python train.py --num_hidden_layers=9 --num_key_value_heads=3 --head_dim=64 --intermediate_size=2304 --vocab_size=31602 --norm_eps=1e-06 --positions="rope" --extras=["local attention windows", "shifted keys", "gated attention", "value embeddings", "hashed n-gram embeddings", "an embedding shortcut", "skips across layers", "capped logits"] --optimizer="adamw" --beta1=0.9 --schedule="wsd" --decay_shape="pow" --final_lr_fraction=0.0 --batch_tokens=131072 --doc_mask=true
Each number is 128 + 32 x the weight over its row's rms, rounded and kept within 0 to 255. Layers, rows and columns count from 0. Numbers have three digits each. The size before them is the row's rms in percent of the matrix's.

# layer 5 MLP up, 2304x768, rms 0.0474, rows 2126-2175, columns 576-639
109:071125066142109168171093180155125057084099177113140167110104099136140092093130111055089148159131160128115121089108110133075117213157114124119137188114103092186060077121151086133133120128145099
048:098123075160160144188114145135123126183139126089157164185181086112125160151160136138138106177067148111175182123176168100150195116114140107082126118124142146195122120145183113109151141107178110
096:110154142160127119120172109101128100135216141141137118162101056169133109155101144125145118185129142101095176091179137078187113099155098170165148199129117140116110129111167151135113145118224098
113:097120173155130090137062142140187156116134109053160106092110052107154166176119144104167125152086160104162157098118111073151195152150093124151202121122101128168126124160092127121151116147173118
108:122115090151153072117122157132090076185126152114143116122146099143125147182148133049095162053140131124136109103107211044125125117125124134114077132125130137099137140141167111099073081111136057
097:102092142070109079186107152114153084098147059148149168120134097071140095123124075096119080150129124113170119160140116134098129146115084153172080102114106120149109146097124159144158142126106166
096:126117108110102132079122102166137202121100120121118167115103125011134084113198118106143145133082181176145138162105154126154113091119107111120110193097109204178149090140166143115127086127118119
109:086138111136124106153078134146111126132166127136097137124109154110129067148125088096222086139160151151112096118131201104121152060154112155135136160137177065103083089114123116087105171108190145
103:136080147121182105081109079127118194142193149070171138101146162078159084145108107081138105184104114163151116059166108098115192101100090099137087130090089143147132140138110103128146129195069127
084:094146002098110099138090146111086126122141165126066083143119128123133156175117094156073129097131097178126120125146123150127131149127143116069154132163128095102092077148161153169114168128085109
110:150149149148122141155079120110130116131136141037177161156202093114127115187142175107162057129114139129185103164209167083175153147146053123150148129087098131132087128148117108146085100119181136
055:064179088095155105160130104100171069093150122119116125161160097078203115144172146095115094114090129139131128079122113109151139075087107157121123182124171152159138108114154158143127201120105138
100:091146067084103084107142112114065148115159214095103219126140157119123136132140080094178186106093123112107137108115180112182109141085133118158139171099154134070135174153142162097125113146113132
096:136155097071146107123096139091106067128172118137124139109127151175153139141137121121138154136081101122142222196093156086100164083138128040128169099122126102193147115072098128120199158156127125
114:151117007120177160183098092169151105124158145146112154132140107105145059186110102088121155130117127159114160137190094138081107122091106172113107118131082101125178119126113145120125180135191141
088:161068099123139122175149053113131025148110133093196144117136132155124097083111171099185059189107124174128149145146189139128149121127130080074165086163123111122102096127135131164162120148152096
099:129109130066086124147163125129152139129160152117090182113117138137121160179108115163161157142154165108153175143168159093098175202082129105228169098142127119115109147100119116109139108113135121
094:102134171154147070119156154087064106133162126119183124119074110114190133143131148122180111153112062127121171104165171147147160155108131184125113202142058126092122132150151102142123108154213124
105:150132105137159116137099167104109109093156101103226121096123151100216113093134134090147119157140115154069161150152142152099164152111142123138167196069113103145130157130190125089111158080156087
101:120097150133122226131113081088126121150089108131087210158136116130094082118164107118168137166157179118076161177118123121082120183145157178107129119084187131105093133130129105072110110153106099
095:098067137185191087152150116079139133103121145138122081116095095175122066109165184156191046156150152109133110147203105115123109090076070171154144121140092138103138125123191134125117102187072152
105:120159172133115123091117138166146103122124140141129132095166151122145093181149128075131118141096128176141156170161178086121136140178117116105138138134114182081087155145126141073173113094092075
081:118157140170155124142186145078129080124169110048113138155143132174134124149132118124148080146144162140059171183125158084103184107094111139103202206138131068104096063166150119124164136117204069
098:146126068105152151153148122140127070087134140126133173171229103155118099088104137174145166103173103119187185131172124086120135135165122098136151175126125147109145117157140159067168145137151169
097:080105121161108138156162117115165123079130117134122178097114132136120101164115138100125123122103160169061120151085126145126101108126107108084133099159089156121108079133198201069132180166160111
109:093184194100106144151164153146101143138080123119212078126175148182142105108132133144111121103209157083149191093185073140140146106093113123111109176140167089143134178105143123145123122157090152
092:124144127072169125138191190173086158137191127103189160152156187150116130094135180132167081158101105107083164143129174133158113160165118097097124047184137180156154145118155147105106062121109179
112:117138068151130157117199153059140086129135091115119179109169139155159073087161156141107141113139117145110130174184129153042114154115132090157133123147155103139146121118072166138138069140131093
105:117102114155135158143135090162129127071114136042156106099082132129143084156126174154152123105069091184160135141115080140106149075069078129106145139100118107133150134153106168072057123152101088
099:104136165144165122121150087103099101109143180080153151132104130051131103133149095126180084159099071137105167129135144073039136143177105154124114114135106145168146067117163138153065098080141152
108:147149104149160170172125141128132075157115151093080077111135132140116092133125096050089093122127129107162171127135176132149140151116080149120112115106137107109138149123098167159106126117096087
100:078152194188118152121160062066094038080175168119087143138152146126174096118129150083144124139184145139125170157121059081144168074162108165069180196120142153110068116098144155153160209062106112
093:141076129147141142122190134088167121096176076155121137107111148154113150166110117176144130139171142171137093096158142120107128100113071126135102202119147152157112145132139139065093112192115128
095:094122141166135125134168181157132111093112184059168119074136130081101051082146076083110110181116151062095202135189125131137111134124121102152108113097122153141150103152123095152123088153132131
098:109163129141151125165127112149171101109130134103140149149099136119142061131104119113188132147091072126182126117134200123030136062100114147071066162092118116130150131155186092162130150140135093
104:137098076151161162124159139158113163148143132120085166115136133107106150165133112153181096116141172135167106103160105122123142171099093084123106114094128132163143153136137093117175173161147105
100:095128116134195082089064100118140059118189114089153153104178111068132163151135158108137160197132136152075146129119101087116152157129155152101121163181024132125076097170206105146129075113116155
094:104124130161132152154181136146124056104113157145115217159150164101098129117116185136135143099138064144148106133109118120141179125124042089121159130144115144132105076136071104099084094064174133
095:105136119131200154132168108087130072171104085093165130170138175146109151103131165138122090124100166187143145126167087161074089137134083117072146062167132115151098089143125122156107163062129132
089:120160105122120138112110146152158119133146137070141152123160084130111080144127142101126169141163165138115151115069159139117163111140135137119116117138190183157076115121108115122101130107122155
098:152167180115189091132136151163128063139170149144115172102125172109159129120162159148159156176135135087141108130123140078117113126113152075118180139112112107088139101098134124105069087142150159
098:113144152164135146149142123100176165131146152110154160088092156109124128133115109098140128115169104165168077101084114113072171149196069143155098112173178101178128102112087114108149140144175122
096:091103170128165141101126145173097114148158105085183136162178150156095119164106169051115124093096130159081152096127162107135095135107135109110183129098146129109015080138211125136097098158105069
089:085054089101116115164099125040088146142146147132120163128150090075129105143123118159093111167089158149121086108089119085150115125119143121114086181089110164111174139112133142087102118129191099
097:131115113150117108123154130150145110202170157106130141084184123136146110123124192114155142138086101163123126096107213126118109128161122041141152096119188164101199126131138160094164119078103092
102:115040128074090160098164149140135161114158110129187179138117158139162119106159119099157051089132195137204166152101194078104144161064065104145145125107126180160123153083123165176170138098132080
096:142105150114099129169145122129169159094108115157154103174078054088174131194148040124171139103143105172113136121129139059134153151082107065135092091068099152148137165169170117092095112177124195
093:162136163099130135124087163152128119125157145115124111157164061152158138111145115122128087063137160119168148125139111098141208172172155087137216122138112066144071128154143168113135127090168158
091:148110138081174139129133122155108094114124183122135100107182090144121072112142119135174093162097113130154129114120159121075183131152092087106183088104142133133120116146151156124146055107126133
106:065078175151189100162092160128154095144140156112088121148135095076155088101139116111126122212075060147166179089183114146073061100144103142153122087165095177148160115183113104106117101148156169
# layer 5 MLP down (transposed), 2304x768, rms 0.0435, rows 2126-2175, columns 576-639
103:180121111135195106108091098139095153129173125099123092128123155120111096178110090070191097159121084095115136121096072134124145210094190137145148091123153149131124107118133180101154114095133153
035:136111076105157135117158148130116086110056130111184154141184173138135098090143206152118134101175203099129112088142135138104143094203089178165146099118132127127095117149177163123118109064182087
097:178030163111130144203115129080183124162157143163154121166143055199120131111124024107138170142101139123154093165155133106104160143094101132094100112137129175118086108201097199151084155077132134
107:159112120165160095119110053069109134154110148116110071122089131087130210159193127115095121203178186100153135159109120111152126104145107068128145145148105144104126121089091178090081141098132147
107:123130143073121128118135162184094147190110102099080104086134159139065089157035214134112109094118089146138127100123118117125129090109114182101079112158165124096169136116123098085106142168081105
097:139137076064135119093162106117159082128061066158110112117126044086117127135185101114148129107089125080184143192131092122101070148127079137128073129066140090164140098135136140141136145114079092
093:120162113069177102116142103116106124130160120100215120151175109166190205103252147134105195153113096132121176093132132184114174173142142148149134068133189099130118159132125147101124118171140166
106:087138094109158086121127096124111213188144151131116140142062185133149193179024099099132183097141092090148153138173132161123072082135115173126138083160133095108106112135125205128100174107154166
102:115139056154177108112061120114061153137078097117082160040095126127187121122140105095094066057100125130166166157127224119095109115158108112161128143085135146159127175112116163163126091120078085
091:138137182177097142106122098132102077122151139139143127157108118135127192118074124087133097157134079125101107133133106107154131151130138118124131146083098101112107174129136120141077116143133111
105:159161107124092072098131124116179139139140049125109151143109134097160179123149147173130153048128192206087090154131104152161128103178099142151133140158126096159161123141091105157121162091122089
044:148107144120154116190134102121088117111113120131133064155185096163113119088119145118103086099144153132108093144100123104091143081115166122126123130182115161166114073203108112134128121128117137
102:058128156108155120097101124100164144145130176141117162100098140158138134125146138106136152146150098106133159095174149167120143146081139150127118165087175171101175102117091153100164148113168181
100:150114093126173086098110208146105124162133099191154117101109184135135150140040099140174143168121119164127146156096112140073149123157129125136181105157144103104180140125104073146157164141131092
108:198201156152136174136066125072161139108066090045136120110031132116148138178170155132082083125182113114137135151124100180084101094107105145121092083129107056080195151122120131132134122174136144
090:100088150116078108113152102172083117146122145162147137107164193089157175100000125111107139105099081102088147067106136134122122088101093086132153147173121136160093125142102120113117156131143134
101:212109166119165096052134127171140098158148147172084175164182132117121136128140152124152145137176168156165127156159176089145100133132111107090145142123143123144072107170133154131120113135103180
093:114161136193109150156114148152117096141156136164125105142094123128171136119189079098089168116107061139147156137153141166091186160138114171127151185152150075095081175114080070167118150114163160
105:154116179128171180054081029128117176111130152133128158090157105139144105154133160111128170082097111178138095106106133141118046193149115205126163109074097103131100099101109086119066146145108090
101:132068169124151143105137196090109112128136134111119182104128145070102128118138110141127101150146153125072144107139119167134118177169067128107125101153134126084112125153070136147165114111163148
095:128176115189194108124184183136113137187113089115105113176126098134151140170163107102112130093218134144150122116143131099073162115135141077155121135177155159137036080178141063087157113037159046
105:116093108118119153095109163152209108138134096125126112098172156115083165161111100106111169117165105159109156132167138148094086165103123132138185100131162160124170147144094143105160142148152112
085:116140087132123102164146115164165153158067153095159122154108098098196110122000134119100138132136141126200108122149157162140099156138151119157131091170147153206177155126127145088128167160091113
102:132196143146122191160089106164056094105125135126167090122142078118139095132000125124113118159142106106166058057168103160118177101147168104162153154143145089113171146151101181157078131121134166
096:101114096139131118094098150108085044086147056088146139094124161128090113123066092137128102101151162146127123085124096141135080181090095120110144073120154103082080120136130164125190209134124127
110:083132067091156106162109102122098139119168154071145119094162101121142106135066146172153116103110047133129192154159121155144148126128179080150136114143192109091136097137085134102153152135163042
094:087134110141148125078159091105148188141090094068138129169113100165100137103022192131172099108122167175087084156110159201146103127133175149089131125164086089105095070119200099149141161139156122
111:164091123101145100142164155078185161174126137091123090130103205193151120146085093148132157164109128173070147134113149146012169111149090125137108143120111119161179105169063117144058063158103133
103:130083182149111165136105167146127161204076100134071144132094115082121107121136083147149126128130143162156118144132167127161094107205082158115128079108142105108128108134052086181160116137145128
097:148104158184157136143086068091138164126083152198101165141150177119115117145236153102112100141135111162160142100084155116125128204155123076172113141113165150136081166124138142149099096130204096
105:114138059124095122116165126133124180134123092058078116146159132095080093137089154169125117199112168133128077117106172132182123152161144185086092179100127172080168052084118162127090122148153111
099:099160144110134109128133166134107104190076161129103158125164157185118161132077114142124145091081175134093140109143126091164167078128103120106114204124214148108096091129107117134132105115130065
095:046150108125174131178080105178088209154173099172080117103156143150158171088180114134150110133082148177097158096149187177094148117127158096129163136106109132123100104141140152142132183153138085
097:078108144182152158171170118183132149125117128198148171121103128090097169099149136094126146098161112140114104134093179117167079110057125119090146042104113145127119151074148132099151130095078127
099:096160130133143167203124119140151156125127107100138101123170150196117154132000133171086160116200146123155106132100096173149072168188139153069079085099106085134113120162148093135090169127150043
104:088097107095185100109127095152138164118132135157116161113138125094123098122147144159126155145100121143158135140137141166140134117107122141161103143126119133147074151099087134131139178202115140
106:144153129147087154127084103173131170073175107128123134155121129074091159128108120161094115116102127211143123126133150147123140156122159175112143153128042129012130100142108155127109101100084115
094:164110108095198101104139124098134123071120150136102131078109140117138120136091156186123122119122135161156153219112179121112132110128136173110115151142080134159092131174085166138165108136134119
096:136106128182125111163208077160147129101124137057154103127209132164204102219039154149190140151097108173093153135127127054139168145081125138124094084144116102081134132191149063127093115130075103
093:183181128134153102105114051134097089108128118157133077079172125148138184110072118138096144087087135106114086107131146105173138145137160099137155184137128094132151105122143163232175152094132168
098:123168111184119150100106163099146060099153167126125132141147129137084152056165151163122123146110172179148154065130087098190079129202175173170154114141132166107117146090138167115143105162089115
098:117104094103066093118114176194126023132084207144049085139130211118080089134133170083135117138190212097123129123077110109109180111145081183126122110127145103113123088119144122072103135125175125
097:123066128138138145137106178136101138156140093145125152135147185100035208099153159182128126144154153099108181139103070131118149149139092111126171105098205210141151092150164185118128107135101140
093:114166110177152109074177109118166123122150158075134155122115124122133161124183132154146102088198147102150098140096135139117127146126132144136146151194188122092097121116121136143083066127198018
097:139147140182119152120145152137180190120092150123109105166154128050097155110090143103102078127129118123131137163135159113153099086157132164145159179134146158112104128095100089105140125096128141
104:120151124106167104065140200096128098079161172158066100114099134140100138104144124096159100130062093120110101138165115102101103145175136113136186158136128132173122129171103104157088127184183113
096:157113084074184096136213140113170131175119204150132139108119144186128145080151185119114118137119094143129095116100139070133150126150094149114170151146152119090155139136118177102123162111124090
093:149121131126123104160122167104096159104093172156160121120147153166066160124177164140129116125132170156089157129170153134120097152107188114142133110113138167147151137151140099169168185126129141
094:155144118140125079119152139144132140129095139131129108163168065049125129092007120107080071094122138121231137167120109099118171155127154161155098090095217091172176088151100187093155109113124106
101:137144121121070115104124128180120108127148094117121170172098151103134080117133113103112116077142168160128147110166123120146127153140136142109179074143115182146144113176089134155130122170153099